Weights of a small GPT-style language model, trained from scratch on English Wikipedia: MLP 512 SwiGLU, untied embeddings.
Each number is 128 + 24 x the weight over its row's rms, rounded and kept within 0 to 255. Layers, rows and columns count from 0. The size above them is the row's rms in percent of the matrix's.

# layer 7 attention output (transposed), 384x384, rms 0.0925, rows 10-20,74-84,138-147,202-211,266-275,330-339, columns 96-191
size [ 88  98  94 104  93  94  92  94  90  94  93  96 113 110 108 111  93 115 116 118 101 113  88  92  80  92  92  69 100 102  84  90 104 115  83 113  91 112  91 117 102 104  93  96  94  96 105  94  98 106 111  97 109 120 120 121 114 105 124 120 124 111]
[[152 118 144  98 108 179 161 128 171 143 129 154 124 181 104 111 125 136 115 102 147 141 159 112 129 138 114 125 146 130 133 126 122  88 137 137 107 119 112 141 142 121 108 146 110 147 115 114 146  72 119 144 124 139 146 115 121 135 122 100  92 134  87 130 125 152  97 142 151 132 129 126  98 106  96  96 122 156 126 176 184 167 155 170 161 140 143 138 140 135  96 133 119 138 111 146]
 [133 156 113 135 100 147 160 128 142 101 141 163 126 111 124 121 106 123 122  88 119 137 136  56 131 129 121 143 121 138 134 121 127 163 145 128 132 133 139 117 116 143 116  83 136 110 133  97 126  99 131 145 136 146 162 121 118 148 135 122 117 121 140 156 186 130  88 107 135 123 160 129 115 100 121 188 101 183 152 156 130 134 121 175 158 138 121  93 110 190  88 148 124 155 151 164]
 [110 157 125 159 189 153 152 141 120 141 126 106 134 112 107 107 106  91 139 126 147 125 109 139 182 200  96 150 163 154 156 143 146 142 119 116 151 123 140  98 158 124 119 140  95 167  85 131 109 103 110 126 107 152 107  77 102 119 142 161 145 118 147 103 113 119 135  94 133 124  67 106 125 140 144 170 132 154 184 141 137  84 136 132 115 126  93  90 104 138 137 140 120 100 154 108]
 [135 120  88 134 130 117 106 109 166 132 134 114 150 159 143 122 111 143 123 141 141 144 126  92 131 129 125 143 138 132 118 169 111 129 158 155 154 122 183 114 128 118 155 112 146 129 126 144 136 103 122 100 171 110 121 137  94 124 112  98 134  74 156 129 144  92 153  96 113 102 126 109 123  55  98 131 165 149 155 147 123  96 128 156 118 168 171 125 124 133  76 129 109 147 112 123]
 [111 125 133 114 108  97 102 136 136 104 138 105 137 142 151 146 120 112 113 108 175 114  93 127 140 149 136 127 183 130 145  85 190  98 116 108 110 143 129 129 154 136  99 124 123 141 158  86  87 123 135 139 134 116  87 136 136 125 129 174 132 142 119  78  99 148 112 105 192 119 168 167 125 132 133 106 113 101 150 127 120 130 126 130 103 151 108 128 142 106 166 132 135 136 116 135]
 [132 122 140 149 160 122 144 152 168 140 130 186 121 125 108 128 129 119 127 107 109 124 175 101 123 106 132 134 113 112 143 130  84 158 162 146 136  95 151 145 137 124 195 152  86 137 100 140 131 126 106 124 106 113 142 140 118 101 120 146 148  91 139 127 153 138 134 134  95 104 187 102 141 137 133 161 118 129 138 113 113 102 173 119 167  95 144 171  82  90 113 167 141 144 149 176]
 [129 149 128 164 156  96 148 131 165 144 166 134 127 128 126 116 125  97 141 114 112 155 145 104 113 120 121 128 138 111 128 159 122 157 116 129 172 138 123  94 110 133  77 118 103 124 141 139 114 123 116 117 132 132 129 148 140  97 120 136 145 130 148 124 170 138 104 100 122  86 144 138 129 132 160 173 115 137 125 153 149 171 123 104 146 150 103 111  93 157 106 121 122 143 152 155]
 [108 123 103 118 111 108 137 132 147 109 139 102 108 130 147 111  88 143 108 119 118 158  82 178 138 155 128 136 125 142 127 127  97 114 178 145 104 174 129 123 141 122 118 101 144 116 141 168 109 133 135 159 164 144 151 146 121 156 143  94 115 108 153 113  76 150 154 137 119 148 140 138  82 118 122  51 121 164 164 122 170 143 148 146 153 183 157 148 104 121 110 101 155 135 138 148]
 [127 140 122 172 151 185 146 114 139 107 150 170 120 169 149 129  89  96  95 103 121 137 140 104  95 151 119 137 178 156 134  94  73 126 128 134 148 166 141 124 126 149 114 102 145 158 132 132 107  79 129 159 155 138 167 105 142 143 137  95  84 100 148 161 119 104 152 130 136 179 150 169 105 110 144 110 122 127 141 140 129 152  97 126 152 149 137 130 110 123  85 161 164 149 133  94]
 [135 118 140 111 135 112 130 121 120 149 197  55 145 142 132 141 142 134 150 105 164 154 135 136 149  96 128  76 145 112 159 138 151 124  86 112 121  96 108 103 137 104 133 111 120 138 150 138 116  98 120 132 145  85 122 143 127  98  99 103 107 135 149 127 103 137 155 130 140 132 108 103 101 119 125 152 121 125 114 120 117  86 128 121 138 147 170 185  94 153 152  99 122 143 132 173]
 [104  80  71 144  90 169 113 120 124 103 123 108 101 156 133 156 102 161 110 147 107 137 105  95  85 173 128 112 153 129 108  99 146  97 156 124  80 133  89 106 153 137  93 112 162 159 164 104 125 138  98 130 135 125 141 157 137 108 136 103 140 135 112 154 126  69 129 115 103 132 144 144 117 130 108  81 158 127 142 109 152 134 139 127 113 105 102 107 125 172  99 118 143 143 129 133]
 [115 123 146  81  88 115 123 118 175 126 170 135 131 111 101 140 119  95 189 114 145 129 129 120 160 113  99  96 130 167 112 134 138  77 106  82  84 131 126 130 141 129 113 147 105 146 114 160 149 126 140 142 113 114 124 139 119 117 115 137 119 179 125 144  88 161 141 136 133 164 160  91  96 125 130 140 142 129 140 131  79 151 139 144 157 117 121 142 142 123 101 132 116 102 128 172]
 [110 142 128  73 142 141 107 116 142  89 130 114 120 142 127 145 138 125 150 118  97 123 113 109 135  81 133  98 135 139 143  90 121 128 139 135 103 152  98 136 133 117 173 127 152 104 161 115 116 128 116 122 123 154 141 130 142 153 156 137 126 154 101 168 123 119  94 112 149 127 120 137 127  99 172 168 123 118 106 138  69  91 143 145 162 118 120 140 131  76 163 127 148 156 135 141]
 [137 120 122 128 141 155 104 116 113 158 123 116 159 182 121  85 149 119 158 139 108 121  98 150 115 119  96 136 103 120 170 133 102 102 129 147 152 113 115 159 115 117 203 175 148  91 137 153 106 140 114 168  77 123 134 136  93 118 157  91 135 139 112 145 100 127 108 114 135  97 111 154 149 150 130  89 121 117 140 102 166 108 147 133 131 140 163 134 126 115 115 153 142 165 118 105]
 [141 116 156 119 147 128 108 108 154 104 143  99 158 175 153 133 162 119 114 129 159 144 113 125 127  93 142 117 135  99 118 196 137 153 142 162 138 106 154 121 129 124 125 112 138 135 169 150 120 111 105 119 136 153 128 128 117 104 135 102 112 123 128 126 158  95  87 119 101 116 197 138 168  83 106  88 121 129 122 139 167 144 101 159 106 152 156 122 150 121 112 129 115 164 147 118]
 [127 100 150 143 100 127 107 157 143 122 183 154 122  94 120  78 131 134 131 154 131 127 156  95 105 169 125 147 115 131 134 124 121  56 128 152 119 127 125 105  91 128 138 151 111 133 139 106 113 162 159 143 131  99 110 142 147 159 118 143 129 123 143 111  74 106 151 158 115 154 166 135 150 150 109 109 134 124 159 134 125 112 143 101 126 118 156 146 130 134 135 105 117  88 123 128]
 [151 153 143 132 137 148 124 125 146 113 139 141  95 157 146 166 141 103 168 152 130 154 132 160 107  94 182 107 118 113 100 111 184 135 148  92 101 118 161 123 140 128 152 102 121 151 177 161  90 118 110 132 127 129 133 110 121 113 119 157 112 111  89 127 167 141 128 138 114 119  57 130 132 136 128  99 141 151 113 157  79 118 129 135  97 107 121 113 146  91 149 111 141 134 123 112]
 [135 143 127 158 166 146 143 111 110 158 108 120 128 206 145 112 146 110 135 137 124 146 156 123 110 110 111 144 141 110 137 149  79 150 161 156 139 133 108 138 107 127 122 148 122 145 131 109 123 121  98 159 129 164 123 140 153 131 137 107 138 180 153 139 165  83 122 159  94 153  76 135 118 146 176 162 100  75  79 129 141 112 155  99 153  90 142 143  99 121 120 120 117 144 150 108]
 [125 122 119 146 156 127 150 111  90 115 110  95 118 114  89 111 129 110 119 104 117 122 138 138 114 128 126 110  91 108 119 188 165 121 105 135  98 118  84 143 178 134  70 133 145  84  98 139 152  78 123 119 115 176 140 134  89 105 150  88 136 121 125 110 124 154 138 157 150 135 163  53 121 174 163 117  96 153 174 132 170 137 157 150 157 136 146 148 144 146 102 132 111 136 132 141]
 [102 144 134 127 150 112 166 115 143 112 134 103 137  90 115 136 122 146 149 114  84 138 185 105 119 120 138 133 107  85 135 150 144 122  96 140  76 148  88  77 117 116 111 160  88 126  95 123 129 121 134 108 137 182 135 152 169 127 122 118 143  83 123 156 116 131 150 158 115 128 123 112 111 149 140 135 134 136 168 143 142 149 136 127 116 122 111 192 142  90 133 127 126  73 133 152]
 [130 104 105 133  85 144 138 159 100 127 136 108 141 126 169 130 137 123 112 131 120 110 121 162 117  92 132 133 138 112 162 125 124 123 126 151 154 130 169 126 120 123 110 126 143  71 138 136 152 106 115 132 187 114 123 149 134 137  98 143 136  75  89  94 135 163 138 149 134 114 116 139 144 105 153  80 108 152 112 118 193 114 157 121 161 146 159 123 178 151 106 137 158 118 101 103]
 [110  89 117 128 148 139 135 111 142 112 114 112 146 129 125 128 116 147 131 130 108 111 152 106  85 105 136 106 144 100 126 110 138 140 142 130 119 160 150 174 121 149 136 134 124 101 106 110 109 112  93 122 132 148 149 126 104  84 144 114 136 121 115 130 144 136 115 136 129 128 157 131 151 143 128  82 101 115 187 123 159 129 141 130 151 123 139 144 118 120 124 146 169 169 145 112]
 [189 117 184 118  90 125 165 130 172 145 145 121 117 126  76 141 111 140 141 116 167 116 131  96 149 122 112 102 125 156 168 131 134 120 118  97 123 119 149 124 101 132 114 155 119 133 120 120 157 119 163 151 102 128 133  98 137 127 148 136 125 156 124 136 102 145 135 111 127 115 150 111 111 147 102 107 127 125 117 148 180 163 129 149 165 151 153 155 155 131 105 149 132 125 100 160]
 [126 163 119 136 120 150 118 145 194 106 139 142  96  86 108 122 118 128 125  96  99 115 128  95 146  87 136 151 129 185 161 105 144 148 129 145 105 157 141 134 135 110 156 103 148 116 156 118 138  85 146 159 131 121 141 122 132 139 165 108  78 130 113 153 111 134 118  91 138 103 137  96 133 101 157 170 136 129 118 140 111 110 167 141 173 161 120 119 106 138 158 135 130 105 166 177]
 [143 139 103 170 161 139 145  91 126 167 137 142 126 103 113  91 127 125 140 110 157 102 105 135 145 126  91 116 113 125 118 111 114 140 108 124 131  96 127 129 103 100 196 162 120 125 114 151 104 153 118 132  89 133 116 137 109 105 149 136 132 126 102 127  70 133 162 121 135  79 107 120  98 153 154 135 111 137 201 152 150  82 133 127 100 148 162 165  85 134 102 138 135 122 106 145]
 [151 163 152 150 108  89 128 121  84 143 151 123 122 186 140 119 129 142  90 145 158 113 130 107 157 100 169 124 143 106 126 194 144 153 154 180 180  90 174  92 116 146 141  85 132 134 139 164 104 137 135 115 157 128 121 140  85 135 117 102 124  93 178 110 157 110  98 100 127 100 155 123 167  92 136  86 173 144 162 161  97 100  89 165 110 152 148 101 172  94 119 122 133 138 119 149]
 [139 122 120 129 138 127  64 137 170 134 134 127 131 123 131 103 126 130 125 126 165 103 139 100 121 151 154 135 127 122 136 111 132  76 126 120  98 137 121 134 104 109 152 167 129 153 151 118  87 131 108 131 149  92 106 107 130 141 127 172 130 146 138 101  92  99 103 153 127 146 163 168 124 121 123 107 105 124 130 156 149 112 161  95 123 134 126 131 108 138 130 121 117 119 136 103]
 [142 159 120 119 130 131 147 114 173  98 131 158 109 141 113 111 128 140 138 143 103 122 143  99 121  92 163 151 101 108 152 138 182 161 152 116 106 128 154 113 120 117 172 130 108 155 132 108 130 103 119 130 105 132  88 126 106  95 118 132 132 121 109 122 186 130 145 117 118  96 159 106 151 150 106 122 152 133 153 126 114 101 130 129 143 142 135 165 108 102 162 160 145 124 149 165]
 [128 136 139 141 137 131 146 125 116 189 134 120 115 181 125 119 149 110  98 144  98 116 178 103 142 117 105 154 146 104 122 132 115 151 137 144 144 126 140 130 153 129 118 148 118 143 153 113 134 113 111 147 125 144 124 143 155  73 114 103 157 180 148 128 140 132  87 138 112 161 113 117 119 120 196 185  84 101 112 130 140 116 158  97 155  86 135 119  99 143 120 104 137 129 127 143]
 [108 132  93 134 131  99 138 106  79 133 102  90 141 118 119 148 116 106 115  89 121 118 141 125 129 144 125 108  89 126 127 174 129 117 123 131 124 130  95 110 124 136 100 126 165  92  86 177 148  95 134 141 134 158 168 144  94 124 137  76 117 132 120  95 133 171 151 148 118 167 138 104  93 186 145  93  98 162 158  95 165 118 140 165 142 138 143 119 167 141  84 125 143 139 116 116]
 [133 141 165 139 119  97 114 136 139 142 140 111 125 145 139 166 149 108 127 125 131 146 165  99 111  86 173 131 152 117 127 161 124 117 122 143  97 112 163 111  91 133 104 125 145 117 109 161 125 143 149 122 142 155 163 122 163  99 162  92 137 122 176 126 118 141 124 131  91 143 146 131 117 143 124 133 129 123 148 113 149 166  92 152 131 176 130 148 110  88 117 154 111 126 170  94]
 [135 131 134 152 100 120 139 154  79 135 125 116 177 165 163 102 132 102 150 109 151 103 102 151 132  85 121 105 153 124 169 115 165 173 102 150 130 126 146 108  88 130 131 154 146 113 145 124 116 113 154 143 134 134 126 127 102 105 121 110 139 144 123 123 169 127 107 123 124 107 151 146 126 143 137 104 115 152 130 113 180  40 102 148 145 150 166 129 189 127 104 122 179 164 105 127]
 [137 139 169 110 121 134 134  91 119 126 124 132 121 197 142 135 135 123 136 102 165 122 166 140 120 161 147 109 102 136 124  90 107 121  89 147 148 133 120 135 148 114  82 124 137 153 100  99 123 102 113 161 157 153 117 179 153 129 114 145  64 108  81 154 159 120 116 113 168 125  99 194 141 112 126  81 128  95 106 150 137 110 127 106  77  87 142 118 131 175 109 126 109 137  93 178]
 [121 136 170 100 109 151 111 103 155 116 108 190 157  96 108 135 150 123 166 138 129 137 126 125 141 184 138 150 121 151 149  99 128 122 121 137 141 119 138 136 130 141 152 119 134 113 122 138 125 107 124 144 135 117 165 149 115 138 117 117 142 180 165 136 155 135 111 126 161  99 119 151 124 117 113 164 135 147 102 141 135 144 119 124 134 130  97 100 135 153 113 172 149 165 136 143]
 [139 115 169 138 132 154 153 132 136 134 102 147 169 153 122 130 138 117 162 135 125 157 137 142 132 159  82 116 135 160 173  74 108 142 106 116 115 147 155 133 142 134 106 130 160  98 114 117 121 133 121 118 131 134 130 104 111 144  68 128 113  97 106 210 167 101 154 119 160 141  90 134 124 105 125 134 154 125 153 143 158  72 111 109  98 159 142 115 115 129 156 168 119 105 104 153]
 [131 117 139 133 142  95 136 105 184 147 156 123 127 196 143 110 113 115 143 117 155 149 121 101 133 116 117 114 122 125 120 172 115 129 125 117 134 154 178 131 129  97 111 101 155 119 126 128 157 105 102 116 170 108  85 160 134 129 122 131  92  83 134 165 135 116 131 117 142 124  98 147 114  79 103 125 112 120 137 146 135 127 106 150  89 188 165 129 133 146 115 129  73  79 129 127]
 [106 122 114 114 129  99 142 166 138 126 108 105 145 145 148 141 149 131 109 112 127 132  71 134 153 122 131 126 147 128 108 118 135 103 175 142 107 139 113  83 138 144 141 114 126 180  94 107 138 165 124 112 105 145 104 120 123 109 150 113 121  77 137 107 121 124 157  93 142 148 169 155 172  99 142 167 133 109 173 122 144 126 166 122 102  94 138 146 155  98 120 159 114 169 123 184]
 [161 126 123 156 172 130 130 136 180 110 150 174 118 139 136 144 136 108 124 108  91 130 172 149 130 127 142 149 128 136 160 126  82 111 116 126 143 124 132 110 110 117 122 129 112 114 137 176  81 111  90 170 167 108 115 171 167 157 116 140 123 122 173 137 102 158 116 117 101 121 125 153 128 159 130 121 123 126  92 143 126 140 143  91 146 117  95 156 125 130 130 107 163 126 132 136]
 [ 96  95 154 146 141 130 140 110 154 157 113 156 136 110 114 138 140 128 155 131 116 212 139 115 136 148 132 137  88 150  89 153 112 148 118  84 140 169 143 122  95 134 100 143 128  91 153 130 135 125 125 111 138  95 151  91 120  96 128  91 144 186 166 139 119 120 109 143 131 105 106 128 131 117 136 154 141 148 141 162 171 153 107 135 159 186 144 139 112 124 147 119 147 108 149 136]
 [111 101  84 129 136  93 155 153 141 116 156  91  84 157 125  98 115 151  95  97 151 116  97 141 168 124 129 131 150 132 124 164 120 119 131 144 138 145 132 108 156 130  85  91 151 173 119 128 112 144  97 105 139 110 109 104 129 135 136 129  97 120  98 120  82 133 136  94 123 121 136 127 115  93 121  92 139 104 166 131 122 130 158 151 134 141 161 148 103 132 104 119 104 104 145 135]
 [136 102 150 124 189 149 123 142 134 125 130 123 145 157 155 147 102  94 141 141 187 133 107 130 137 141 145  89 141 138 124  90  65 124 111 132 157 193 170 129 125 120 112 107 121 169 141 127 121 124  78 128 165 152  92 130 147 139 110 154  85 145 170 155 109  94 120 125 172 139 164 167 139 135 120  80 134 134 156 142 108 162 115 101  78 114 115 114 132 146  88 120 142 134 117 142]
 [101  99 138 119 150 117 154  97 137 135 178 123  88 185 158 138 125 121 107  84 118 136 113 120 126 116 108  56 129 126 112 114 122 130 123  88 104 128 132 106 159 126  77 104 174 135 158 114 124 106 118 159 155 133 144 166 179 133 103 142  96 113  98 159  90 158 136 146 123 135 108 167 132 126 118 132 126 129 119 144 130 143 131 132 128 179 175 139  98 157 135  81  76  93 114 151]
 [171 135 152 112  90 159 163 138 158 120 141 170 121 161 109 159 129 111 128 107 153 146 170 137 125 119 123 157 104 125 141 142 127  73 117 130 145 150 144 168 139 139 117 150 102 120 102 141 155  79 114 142 122 132 139 115 132 135 130 114  94 139 102 129 110 192 117 150 169 150 125 146 116 138 132  90 128 160 127 144 132 174 139 176 156 149 150 131 138 148 115 132 134 139 136 129]
 [121 161 130 157 108 132 141 162 146  92 162 135 123 122 111 141 130 138 127  95  77 119 115 109 135 130 125 113 114 167 125 107 122 130 111 122 170 151 139 111 134 158 157  88 161  89 129  89 121 103 154 143 127 138 154 112 134 153 136 131 109 130 129 147 154 150 113  87 154 130 151 136 124 102 160 180 143 173 157 143  72 124 133 175 124 108 140  92 124 153 130 108 130 156 152 144]
 [113 153 118 136 189 150 138 140 148 148 142 105 114 115 110 105  97 121 114 127  91 114 121 135 183 166 107 161 175 138 162 118 123 147 114 124 139 120 134 115 153 123 136 130 118 156  89 133 127 130 114 106 105 118  82 120  91 102 112 153 150 122 146 129 141 121 130  67 133 106 112 118 132 121 147 160 142 149 183 113 140  90 139 142 120 108  76  89 100 116 124 153 137  99 110 136]
 [103 123 131 142 144 126 119 124 143 111 159 113 147 133 157 153 128 124 135 144 130 113 130 127 137 128 133 128 124 148 130 176  98 139 159 166 156 113 185 113 145 113 131  97 129 110 116 150 122 132 122 102 159 130 104 145 141 128 123 147 145  87 177 104 121  98 136  80 121 128 106 121 139  78 131 130 159 175 178 137  96 114 108 156 135 159 139 115 110 155 117 100 107 123 130 110]
 [154 148 129 113 109  98  74 127 143 110 104 108 133 146 164 139 119 129 119 110 166 112 129 111 128 138 133 125 169 107 155  85 168 106 117 113 109 142 122 117 113 122 121 132 112 153 172 100 108 121 130 130 135 109 100 141 123 138 119 143 128 155 117 126  97 133  99 133 172 125 137 172 125 115  96 108  81  81 108 134 167 123 130 106 118 134  98 122 142  93 119 146 117 146 106 124]
 [109 105 148 135 176 110 153 154 166 109 167 146 113 131 123 146 153 133 159 131  76 137 119 134 152 121 145 118 109  93 138 126 119 137 140 156 131 117 153 122 128 141 176 128 100 143 130 121 109 130  99  95 112  88 116 134 135  78 121 138 165 112 153  96 147 156 136  92 124  94 157  87 148 148 148 133 158 130 135 111 115 102 147 104 133 118 106 157 115  90 136 127 154 167 147 192]
 [117 143 138 151 149  94 113 143 138 160 142 133 123 161 136 123 139 121 136 138 102 145 120 105 146 154 140 106 150 143 118 128 122 157 124 136 163 145 102 103 116 135  73  97 107 146 143 103  99 126 129 138 141 143 121 139 121  91 122 142 119 136 151 128 153 120 112 110  94 123 133 112 123 148 196 170 107 133 109 147 131 127 122 103 116  86 105 101  86 170 125  81 114 120 122 142]
 [ 88 118  88 142 122 103 158  94 132 129 145 101 105 134 142  99  91 116 100 119 116 128 103 139 135 162 135 109 111 143  98 128 102  94 128 135 122 162  84 102 109 117  85  95 169 125 136 156 115 135 106 144 160 166 141 169 140 150 143  88 110 123 153 110  74 120 161 123 101 147  68 110 103 126 126  61 134 127 173 108 177 148 123 156 178 139 152 123 127 137 109  92 134 143 140 147]
 [142 145 138 148 112 169 142 123  95 130 162 126 114 159 160 176 145  99 110 111 136 143 150 130 103 141 122 146 150 127 114 136 106  84 144 141 131 159 148 145 111 121 159  79 159 104 157 154 124  95 104 167 137 135 175 112 142 149 113  98  59 130 164 121 139 107 147 130 122 187 109 144 107 127 123 116 130 133 150 127 155 145 109 155 161 102 146 146  98 145 109 135 154 132 143  93]
 [105 137 138 135 116 111 123 133 145 117 168  81 138 147 143 114 123 128 163 141 139 169 119 119 138  78 149 121 151 107 144 143 135 125  98 137 106 113 113  90 131 112  44 141 116 138 160 116  98 108  94 135 132 113 120 162 139  86  94 121 113 114 133 129  96 121 166 117 145 121 119 111  99 111 152 128 119  98 117 132 159  83 134 104 141 181 103 127  77 167 132 124 124 124 132 143]
 [101 140 136  89  92 129 140 126 186 105 164 137 141 114 108 141 110 107 181 103 134 137 124 123 155 111 121  97 121 170 114 123 149  84  96  93  84 147 128 136 155 134 121 133  99 152  95 160 144 106 151 137 112 130 139 119 131 133 103 138 124 191 113 152  86 171 125 139 127 148 163 104  98 127 146 140 143 139 125 129  85 144 113 151 137 130 127 150 158 137 105 133 134 130 110 177]
 [ 98 160 113  88 141 118 103 112 133  87 124 106 128 119 136 138 134 126 147 100 108 129  98 101 143  82 139 102 138 138 142  94 115 122 141 128  92 160  90 127 138 121 185 125 147 111 163 125 111 117 139 141 134 142 133 121 149 162 137 134 123 161 102 181 132 126  84 107 132 127 140 147 120  89 184 165 119 141  88 134  72  70 131 135 149 123 109 159 139  88 147 128 136 156 134 157]
 [117 110 114 133 141 154 114 132 107 153 132 113 156 163 138  88 136 117 138 145 104 139  96 145 105 112 133 143 122 123 175 125 100 101 132 133 147 108  98 139 114 123 193 161 140 104 145 146 105 154 119 146  98 112 119 128  89 105 152  91 137 162 103 156  92 129 119 129 109  94 115 145 154 152 130  88 128 134 132 110 163 128 157 125 127 130 154 125 128 124 106 158 143 150 130 105]
 [138 142 146 146 141 143  99 116 146 121 141 102 174 174 166 110 166 114 117 118 153 132 143 122 120 104 138 112 125  95 120 163 106 163 121 147 144 111 136 103 118 139 146 137 127 145 145 146 125 111 114 131 156 125 113 146 112 124 131  94 135 151 119 144 161  87  79 115  87 120 185 158 140  80  93  87 130 127 102 155 174 117 109 161 107 151 146 102 130 146 104 131 115 154 110 115]
 [120  87 148 157 101 127 105 159 133 130 168 163 112  96 119  90 136 132 123 157 125 122 135  99 108 160 119 164 127 123 138 134 116  68 135 160 125  99 111 110  93 135 128 137 116 135 148  98 135 156 153 135 128 114 105 138 138 147 120 157 127  99 151  92  75  99 161 150 119 141 164 127 158 131 108 123 134 125 162 133 121 123 153  90 144 115 159 130 123 133 141 124 113 110 140 118]
 [169 166 151 136 151 139 123 128 133 120 150 149 102 155 156 172 146  88 155 140 137 161 142 141 121  88 166 117 124 122 100 102 194 122 144  94 107 118 161 118 134 102 146 110 123 159 148 171  88 119 118 136 143 114 125 128 130 121 128 135 110  92  96 143 177 144 124 141 123 119  50 120 146 147 140  94 136 153 114 153  93  93 125 122  81 109 100 141 131  95 128 124 117 130 123 113]
 [127 177 122 167 170 136 153 113 118 161 102 120 125 194 163  92 148 106 131 138 119 133 169 112 109 103 117 138 153  96 130 126  78 123 146 141 142 128  88 127 104 131 131 139 122 149 136 117 120 130 105 156 150 156 120 140 167 130 124  90 130 178 146 151 174  79 132 141  88 138  84 147 122 141 168 155 114  85  66 134 122 107 146  82 145  85 131 151  96 125 123  98 101 138 137  94]
 [115 117 118 149 161 128 140 109 104 134 102 108 123 117  85 105 115 115 119  98 118 124 151 120 117 127 120 120  92 110 118 177 155 119 110 128 108 119  77 141 164 122  74 144 161  92 101 129 163  84 127 127 100 171 156 143  92 120 165  81 136 135 139 105 116 131 138 156 136 148 164  46 115 155 160 115  97 141 182 136 191 135 132 169 153 145 154 126 144 157  98 137 120 139 128 134]
 [106 152 124 129 157 111 158 117 160 105 144  99 137  92 107 127 117 146 143 119  87 137 190 106 123 113 127 115 106  90 129 153 134 116  88 140  86 140  81  93 125 115 115 151  82 125  95 120 132 119 133 103 112 182 133 138 166 119 119 106 127  87 140 150 107 130 141 146 123 134 128  99 123 144 146 139 139 130 160 150 151 149 123 123 103 113 105 210 146 104 136 130 137  89 123 162]
 [133 127 114 144  89 152 118 157 111 127 136 109 162 130 145 111 142 118 124 126 113 110 130 129 103  98 140 131 156 107 174 111 123 126 117 151 158 132 149 100 103 126 104 127 136  86 115 117 158  93 118 137 197 114 134 159 122 135 101 117 142  79 109 116 137 136 131 127 125 125 123 130 143 114 135  77 117 137 129 137 183  96 142 118 158 157 164  94 144 168 101 122 151 128 107 102]]
# layer 7 attention value, 64x384, rms 0.116, rows 11-20, columns 96-191
size [107 103 109 104  94 107 110 110  92 100]
[[101 127 122 127 135  89 131  97 119  69 129  95 125 115  91 166  74 171 128  98 162 162 119 129 114 119 175 125 114 110 162  95 109 103 116 154 143 152 111 128  91 111 129 115 160 125 164 153 156 102 139  76 135 144 151 115 141 121 142 141 126 139 113 119 163 110 112 100 114 120 111 128 139  89 144 145 186 158 117 170 117 109 107 115 177 135 141 130 164 151 130  91 163 115 176 130]
 [127  87 121 100 129 154  94 134 116 107 156 110 108 106  86 112 125 135 138 156 101 131 117 148 149 139  89  99 118 125 117 153 114  86 148 124 101 145 106 116 112  93 133 122 138 133 137 107 142 105 111 111 124 147 147 122 103 149 114 163 131 117 101  82 116 135 160 145 158 103 130 173 103 109 169 110 165 121 149 128 167 130 143 125 125 113 154 121 154  73 133 136 142 116 137 129]
 [ 99  82 132 157 139 143 108 173 160 108 169 116  98 155 154 110 126 155 102 130 152 157 100 103  96 122 155 125  88 124 116 187 133 107 127 149 153 131 120  99 125 155 126  92  95 147 134  82 102 147 163 145  76 166 135 186 117 186 149 108  90 131 152 126 168 114 104 177 157 118 133 129 126 122 118 149 124 180 141 124 133 165 104 121 114 129 137 129 171 140 138 138 141 126 168 128]
 [147 103 107 160  64 147 162 167 144 177 133 148 145 107 124  93 129 111  92 103  86  96 140  85 142 153 103 138 146  96 133 121 139 137 123 162 109 109 145 190  98 126 159 168 157 146 139 150 111 114  89 205 129 159 123 140 105 115 161 138 135 139  87  88 126  95 111 139 166 157 146 115 145  87 130  89 107 139 131  93 103 124 126 159 106 150  74 106 109  94 137  87 113 129  83 105]
 [194 129  92 120 136 145 107 100  79 105 147  97  94 106 135 161 178  96 161 111 115 132 154 134 161 122 140 148 117 100 138 123 116 146 128 144 124 160 120 143  99 129 140 111 121 136 117  78  93 153 147 111 120 162 116 130 141 135  89 154  74 169 144 127 166 134 133 115 114  83  77 155 155 139 100 128 151 116 120 158 145 104 113 135 120 114 104 141 148 124 133  91 146 143 129 151]
 [116 135 131 171 157  43 156 144 145 175 184 112 115  98 159 159  89 149 123 137 146 158  90 137 116 118 141 124 127 135 157 144 105 118 137 123 146 105  89 124 161 138 138 128 123 151 155  96 128 133 108 130 137 164 154 103 195 154  97 116 166  95 118  84 174 122 156 182 149 151 112 148 143 114 166 134 111 159 151 122 133 109 181 131  67 124 170 120 139 125 111 168 138 127 130 145]
 [ 75 155  91 120 149 129 107 103 174 149 113 131 143 157 107 126 167 153  99 114 117 100 163  85  97 118 114 140 158  89 167 140 126 148 124 137  75 144 126  80 187 150 105 114 120  99 168 124 115 135 166 114  82 157 162 161 106 125 125 114 162  91 140 124 122 161 148 103 140 162 144  97 112 170 127 114 107  94 146 102 131 124 134 109 151 162 155  96 113 136 136 145  97 132 163 139]
 [126 153  97  78 123 119 127 116 144 163 110 162  85 113 139 183 108 150 114 154  90 110 140 133 155 109 148 146  94  68 135 141 124 144 121  97 113 122 121  91 139 127 168 116 127 164 143 164 136 179 128  98 117 117 130 205 118 116  88  79 119 132 147 103 104 126 146 122 178 154 142  97 104 131 114 123 117 149 123 128 129 120 147 131 168 119  68 161 114 128 152 105 125 129 102 121]
 [126 128 125 125 159 125 122 104 138 150 146  80 115 119 151  90 117 103 129 109 137 110 130 113 129 119 167 125 167 134 148 144 150 139 111 137 117 166 145 117 106 176  86 151 138 127 159  96 120 128 141 136 129 119 129 129 134 181 125  98 120  82 125  93 134 164 125 161 141 147 142 117 148 155 127 129 125 108 131 143 136 156 133 141  92 134 160 130 143 123 161 118  87 126 121 135]
 [ 61 121 122 119  99 115 122  80 130 112 163 136 115 133 122 162 123 145 154  96  82 109 169 135 135  92 168 130 133 153  99 132 146 149 132  97 104  86 157 107 124  90 110 138  96  84 152 164  99 140 151 122 100 108 167 134 140 125 117 143 119 122 104 113 119 129 134 131 155 111 114 135 113 156 134 127 160 133 134 124 105 118 111 128 103 122 143 141 112 108 119 157 130 138 166 134]]